{
  "n_kv_head": 4,
  "head_dim": 128,
  "vocab_size": 32000,
  "norm": "rmsnorm",
  "positions": "rope",
  "attn_scale": 0.0884,
  "tie_embeddings": false,
  "parallel_block": true,
  "init_std_down": 0.0433,
  "beta1": 0.95,
  "weight_decay": 0.0,
  "warmup_steps": 200,
  "doc_mask": true,
  "train_tokens": 456900000,
  "dataset": "wikipedia_en"
}
Each number is 128 + 32 x the weight over its row's rms, rounded and kept within 0 to 255. Layers, rows and columns count from 0. Numbers have three digits each. The size before them is the row's rms in percent of the matrix's.

# gate: layer 3 MLP gate, 1728x512, rms 0.0438, rows 864-894, columns 0-63
# up: layer 3 MLP up, 1728x512, rms 0.0428, rows 864-894, columns 0-63
# down: layer 3 MLP down (transposed), 1728x512, rms 0.0433, rows 864-894, columns 0-63
gate864 098:197130105078133112161136153157169114115077121145112124088145113117160018131069138146139140108053090107138151155075105138139150113155100090102136113129168077066106098078126161165208112133104145
up864 094:157106106192154131063196129124122138098119099063160099107115143140092145071160112080156059103131117168088139141097174101166116109096127134115122088179110161203106150074160123136107118154116163
down864 095:155136157137117144108119113150107024121108153146127145079103100149093165188120150155159179165075121081135117167149106156154111111098190150087083101127086148129178090210137150116106147128150120
gate865 091:104124148098171144087123150124196114098132110123139134105104090179129134142154108091153128179170133101105142037084114140115126141098144127149144114090140137072124157059173127117092121142123099
up865 085:125087157075132117162211174035149135105132145111152094147087145157078174165103177070227108160105107077118066041165115138089080106100140175110168142124058143138157124112127126149163103100078171
down865 082:132097150084130119143161157122080135135154148056193140118150153093138175093090112153126103091149106106103174170114137092087081146142110101157066163131112104166144060194118122140101095179106125
gate866 100:191133158172134139131137130167118105136160160144127150058144139149188095115093141122097149151106148069177096091089135165122115137180133095170105130076142178163103142175103200129154129099171137
up866 099:159082128155134137160093174125145110091117135135124202029138135140139115082128101148125179131175119095090121152135059114121115120162130180137113180083172152151119159070177150115153138095142095
down866 098:132139131105131150139083180107095113135112101117181145093122139151162102057119100112109163086191160153155105115135132123034129149159126139122056118071126190145091180052149115132133168074150118
gate867 105:137103173155192150179155182131129105150075170084100114185145138140042088153159193097143188129180088114172071153074093166099081148164083140118127133073136148160089091145167094170138136153131135
up867 102:095157134134137130046096115139097127119172160116123119174178070140112103145117093159158161138091090114081142072127092119158119136121122096166118093173192088136195095103149067158140110082112084
down867 107:084186077108128106148096100181121106068075149153126129079136229116111161146117140091131133095086107142095077124143165118163141106110136140213085159153160098101166134137108116108145126083136162
gate868 097:104169134100103098165133130143134146097135161160107152117162132118098128171178098135153153108101134137118142152113156118136113099134087122097116113160142149134107174143092062114107163106136145
up868 101:113118188144195099108175145115182146128152136164100173098171111130150115178106145120137145166102101123146103112156116122094156114152158180115157140115144088131116091123122046125142121138133129
down868 097:094133133137186159114136175148116096165162175143094147105183154075116133141104141076152165109146116132131092103097166161132138089130137146096154136122165169195116130084114071119135154149090122
gate869 100:147113154120090135152149140183119154166123167122159087166124091048093094106141184150094115132129104112060138157114067160091150196194175077142136112078129081138156168110131115180103189157118153
up869 101:156072127067097164107130113158075166096121114132172082147104105178140146085151165125165129102093145167113116125155105096130211123091160104082112102159158123157096185166127140138135137073089105
down869 104:141142120114158082125122159164166151150175169146118146199059120107124096142148134202154091131115083192154108103106143102140196100173074127051072134090113092121139170153057144131127219101088174
gate870 107:142119148129106084189186085149049180167109145131140132110146102134134118174152138150061069150124122148172102194113070097148132106132109127120132094104156071133134122134074112143170025127078072
up870 109:125141110110055121102165144176090174091131107111138131169194159121105121151155066159136167147102167133183112128139099087110098108157126191132125155195169064085080119139111147128174125113077119
down870 107:158083097136116139096120121163054139127183098093116114182204141103101098140128105123115084135131121150157121129186091131127122132129142153128147105155085117106079174157096139102134099066065123
gate871 095:094087127115148104149120194099132121067155188149081141134182109138182159139119135136153158181089123142140164125107131132112092120155122128103111179103160120095174187147133117130081108078125101
up871 095:098143137132102141090110089145106080161099071175095101150112126164129106132089074181183146101143137116181169109202154089092092194152056151154147137180119128130068117063131079106110131128122132
down871 099:103119179111093134152133064141133100146164077089124131165112074153099105098064085132101098161086103121141224162149150122085109133155171139206162110111051173107142120053108116121082125209112073
gate872 098:140143121203170122190142129171114113120158103148060143156155122080159120171132156103188113140111119087146076115098130111144194162144138112116135101112153150185182123131164102077168092155127169
up872 097:111136137138119133157108136133123142118111090120123164129161113096083110195151133094147156129144153097073087136170072096137096095221135138119154171169100037141132124092156108079104128130096201
down872 099:153103149132102134134154091150132107093086181102125188075169149115103081150141117110147082105217097123098101126188129160176212122214112144160090155150092128176149089080108117095143140155187162
gate873 091:185101168116086132107127141144129106151138109085218057120095088107109103131164142131115136100110167135106187135142117166176165138144164124107055125096146114144109180042147111106141131179148174
up873 098:143135120129130165122115120088113101180097108108122168144096134154143088146168123133146155156127147128125119164075138153142154107144123064135116124132115159123124123083119148194130129147198078
down873 096:167113119129162104093165098095171166138130124128158163100096103189153100136117104157109102100135130094152127159111153129196133113199111115129084139118088157151134118143165117148094143161126134
gate874 111:109169137094145079116150129112126104173092155138165129017114063136112180121102101141062155168088125100058121077090076097106189196090139147130122176128079095099186148134160083167124137097119155
up874 107:122093196139107126092154117134081104138102181154108124122089077140157166131082067136111144141092195184159160119150130145117181115132169115123124189156117097141165166146090085229153144155173122
down874 109:115157167089107111121178076140104121142164163129100188128132084110113183117130104143106225187106111105132152150100067124079138158135120126140147151181109105126136115099127082174157154167098148
gate875 100:163133093132129147152094075090178046105104102171129108081128155118108128137125118101080143156093102114069093191148092142136126121145128109111140128168143007077155115102058148122165145176120132
up875 108:091121152127141083127127147141047206165118091127115115141112122138176118120076174126145150167057135148158089077186169156098114140126119104140155050117084112162158151139126098155147152159103125
down875 101:170128121100117176145158085131090108135080150138162102133120124131144130082074151167204111150093122172066113104131131209121150121146072084180150092145134104111147127133144110061156089123102116
gate876 097:146131145096127167127125110124146127137149161122102107110101098119120170211122122152108152092116106131113141087113156089121120148158128130148185147115151114107087131128124104095085111147107117
up876 101:122064150117118136162111121098098161129113179142151130162132114160122108128172129128146132214129144151124135108076143125125200167116125098102150137214111103103182142105120089121099142119162165
down876 101:125098102190115129150147144111134185074141134108165145108132088132142153164112137122148165174124165115127129150084158114100139181118119106107078114164139159136119193116097126167126169088177134
gate877 102:095154151108102124113102163140109163116100109094118203116134100130182086114169093123112172102119083142155103088127172117160163143106123114121192122182126148111083073065130136074158162144129130
up877 098:094192127180151120152142108133146138111119132175163058174057124173099108076137119156154109157139152135138108134113141145147167142064149144133123146142122148144133164200096196130072122143137126
down877 100:181127089142113155106113057138155075073092115108145061151151083083125132128130105145127159100116110142140089127104154142123140153135065120099117160128108138156192133118145099165126143117106144
gate878 099:172165124164148156127145125123164118166155147078139117105188118135111120097146110136103143164114080074106084070133154096166116170152160139053091129092138104102171108133096171122106120135098103
up878 098:163115134137098128144126188122131093116109122086131111101115094117166124117181146125142131194155117118117132142152191107089156114157159109100092118169150087136184145078094172135104136114085065
down878 101:150149129120109150114097136138144159080142142107082132143140145136146148114135109143130113184104108155117153108135149118102135075147140095122148103116143115075174140135132152086123115126112073
gate879 106:126152122202105115114162122135154074091119163122158147091111164101149130124095109119114161017112116086145143136156121108134132147076097124120130192017166106125119155154177087126075142167171124
up879 134:121160167217130103157107107129068112150083121153186115112118113093176091136174088118104060081103156150135138159163109099191168073150132097110126178200134103152078152120099031124085134110109108
down879 105:161150149181142103170115113134118156096130153117148119091098086101144097121120141128126080081121142170138128151150139228190127059150129097122104172168130134154114148169097041168107129129094079
gate880 099:108039121128130135134173152102114131148146167105142146120166089107161081103084158138144212199099157134091129167106104119152121125128081096113117157123133100136159157153163173146125057172126142
up880 108:098114105164100161134159143182114148096147149109129119161106140064116166119108136148143141079104128135151161141132075124204100157139147123167167162133144094214132101155142076120151187131174096
down880 106:086112103139115127181153152150089160112142181141106164137187149113042147115088157104196114101136077153162161171149127078138080155124196154167111131115096101174076130143156111137124167151160125
gate881 104:129130099073141092175153148116163147107140109110116073110083096095113107097133080167153124111107143058097164169122113078107141101150191156111129183151118166143111104169128175135085177182128106
up881 101:134077142128070116089171145098125122208149151121236161127155181117094158118105196067107103136056172186177128102103135118153085152135148163106067069145137113095134120062127120071133139107189157
down881 100:146076089104123133099125170165113136148094083146152149138150160101100150150094230122137109134161098126163111140103133130152119103134160142101105145156163162098163105134134083106076086174210120
gate882 094:114105122117099149144090087109180024086154122221147083045147150109095170077065092120136148070109144116124179103161098130123095143100152116134139166155136164205144114119099171143127111085100141
up882 106:102098169104130094121086103113165148137076144113108134115183105148108155175114098144080180130106197152126164084085102127111125167162165098130191150102097116097136119146135054153135152097104155
down882 101:065056157141181094097082053118191124125100138129100140134096139104083102107115150133085186132126140151124115127101126101116126074137198171140192186092130098144120100108112081142136155106135120
gate883 100:127116133098188130198083168156108111154092136073142187124124132150053138110114144145073130101135101143096203110145108182145082141116147106195107150107148090146130106095157145108117111160130111
up883 103:163125137139156142091123120109139140134184157135154115097122119131143117129083140097174140199160131065126103120109168079096121121157137183149112091093171111086094170111140119098063080169133113
down883 098:117109124216118126108209080105095138090148112148124126079107110070133095146113128090135093159127149120154108063162124160119140173200133127140112148101115134051139131200101080120085237147085130
gate884 097:094123144085102188164102159152129088078152105193102050125099146112183154100114139131123134128150111183102179152162131101084128120162072192162121093093090144194094190134132140132160178097056120
up884 101:156158097103113157158120057092137141149092111106171220105114144076111126099116153134084088162082125077093139111111102099143181117127131087161177110149141150058126112143112081154138189190141102
down884 100:131169106118154112147127116136099129131098145126136182085142125086103115122161097124122114186117129102195161183105123186074140084143073094112135122126123148134102141131108091154124115113153099
gate885 103:143125155172058151175139126132112106122138109113104132163143127089178099090102103178112140128186173120135091177124133126085152219108120104128129105118135103159160153164101169124152158087122111
up885 102:174111091098097152127195147071118116170105116091077105108160155073112112101108118150118124146184114103033090141186112122073124127159150076164082106139175157172165160142107157102103097132127122
down885 104:175097122163128117162105117074095166100136167111110167108131149126193146101121088119143100130109117078197102128138112118135106122162165116095135145153183151148199155166132190125125116175067154
gate886 112:158138124116233126122150137161082169206125124113084194143137118106163091127059088078159105136163057143117161162127101186116175082155129137166127125089153140106136173147142074072130166142084118
up886 107:042138120154084099131119144190179104069149090160128097115170131118110146130167101169113114127063116097128084129124156158144159125107125147162188146130105101098175110067103133115116085116169179
down886 112:199127145179132145147147159100136140172157097156172106110138097178132100179114111101083166150193136098083134176198100172118092135216170132151116106148073099171093082133183088107129136103095091
gate887 101:075088092187147139112115163120134151183106123066146126155185153166169123127063159123134104106110069133103135153128150098153133155141061121123109129117090128091129125187072131080023109150136079
up887 103:093052200158162143166099159125181147083102108149097031091071087142109104168196135055097146098186138210132158167123131110074196148085117095103118098155080190156103173106142096113067139088152180
down887 102:050107163132184140185173169117163145158098167116120077088107175138123136082083151131108164143109145169162158140084140121133083132137134158118109127145145147157114138114166137105228132148116116
gate888 101:162130172088093121144125126070030087119100148144055137131128121098174071146121135080130139115095105152182137150227089109065122192153031128117201149143166139103117102148136098117130118123199109
up888 099:128121097048124109144107113097141127093131100108105180117177120105052124095131107123140121105182104106124163102157151088089110128143124088121140150112041153072130138135139108079160057102059117
down888 098:105133148174091178130139068173118147163120140162124094141127101146126176176155093084111111118208141101083106145121108099102133077165108131151097130186140067098114167103108118160100115064159126
gate889 096:096132103092159136109137134135155112138140083124108086237134168130084139110101169101082135125094151158182092096105137118104184102103156148142094122172105151115094116090098129200133105116154185
up889 092:124126101142195171136061106174155169138109182187174110161087107127153137091171103118154111126130167093131149116110086141160155106153135108091104200150134094121106166117142184086101116093108101
down889 093:147152120089129062165139085096115126160136185098124128162152108122157107142158060157147117141162076136116136165147116114162161141093139092150173101089088148106119107153177077128109138140103107
gate890 089:168142091127143115110130105124146095114175160119134095190171158119115094092138170163103186133148140106117142183182126126152146093097090141135163134142126112151107109089130184025171137083136126
up890 093:108101139143106133095136084101116100061121155141185125161137161107124159110159097113166159210097135111057141115151114115150139103155183082117102135162116145126116167124171091111101091101055144
down890 095:135135184173103097117194097124107073080132082130187076142211154142138196128185167123130175222120141113110130148163105104167164164090092111097144182118085150141147245103179120129130120161143174
gate891 101:128146144151100153090099191052170111076119162100115094073071127158143167140069048112089125141139107085159119135133139108113089141156187158154142163114109104115032103131156177103129122127098080
up891 095:125089115101104133125174156081160120084111096202092191087179138141055130160167127116130154152204135081177124092166081132127157132144106089135113158148146129121079089106110100133086150092159132
down891 096:138076113146150049085162160161173144153125138163159152194105169117142130135170135112072173137112075168152104156087095133147134104150100147127112101173138089083110059075093088154094126139107135
gate892 098:129095094129080152105137104145173159129148179129135148133160140097124135151158166132133136118212126098097107118125132092098172096140128092110073151118124081112194181090099084138062100186170154
up892 100:158163095155071129106142128134063150093124116170101153121104162130156160138119131114131104107166146071126149117101108125180176097171137105129158134163152114079176090112127196128130131139151130
down892 101:137108120111107151155137154117144135181182146205179128068139110123116144090128144127163135075120162089096150182115141116132127168095143087151101189172190127148217153109138124089120111081129136
gate893 104:133142128179097096070158107158060135115130060204107167127148183139142064103149188099159103130091122135120173100125111139145149100168136130097138119175142161113128079107172137111161164108159097
up893 111:083147145160140148083082144139114122161147134105140141121186153135161127135115077078184105145142110158148195145092124117149135136129176113136166120160111139134171168133125127144180199086108110
down893 111:128086124117178123086117119077087147168148086122111133130117097025124145079178145131137102113096157110204087105126172091157137090111157140143073101147089097143125138152128148138101142171156113
gate894 096:087126129135127105128153114131170134114122118116106132088118196140083066083063052144160162166092136166117083112127137103150082144167146171124106143103183082132164124088098130144090134110087110
up894 097:188150137099136156081128157142113093153102127134114145159151148180101144133142132088094073151158079094171159141174145148139174137114084100098142124135110138070128076166107099187128158148193190
down894 094:128126064193117170137094129123125166089114173077123111063171115143085147118151119100150142123149058143151197113087099138086073134140141113088085066164121133091177141171082048132148123134129150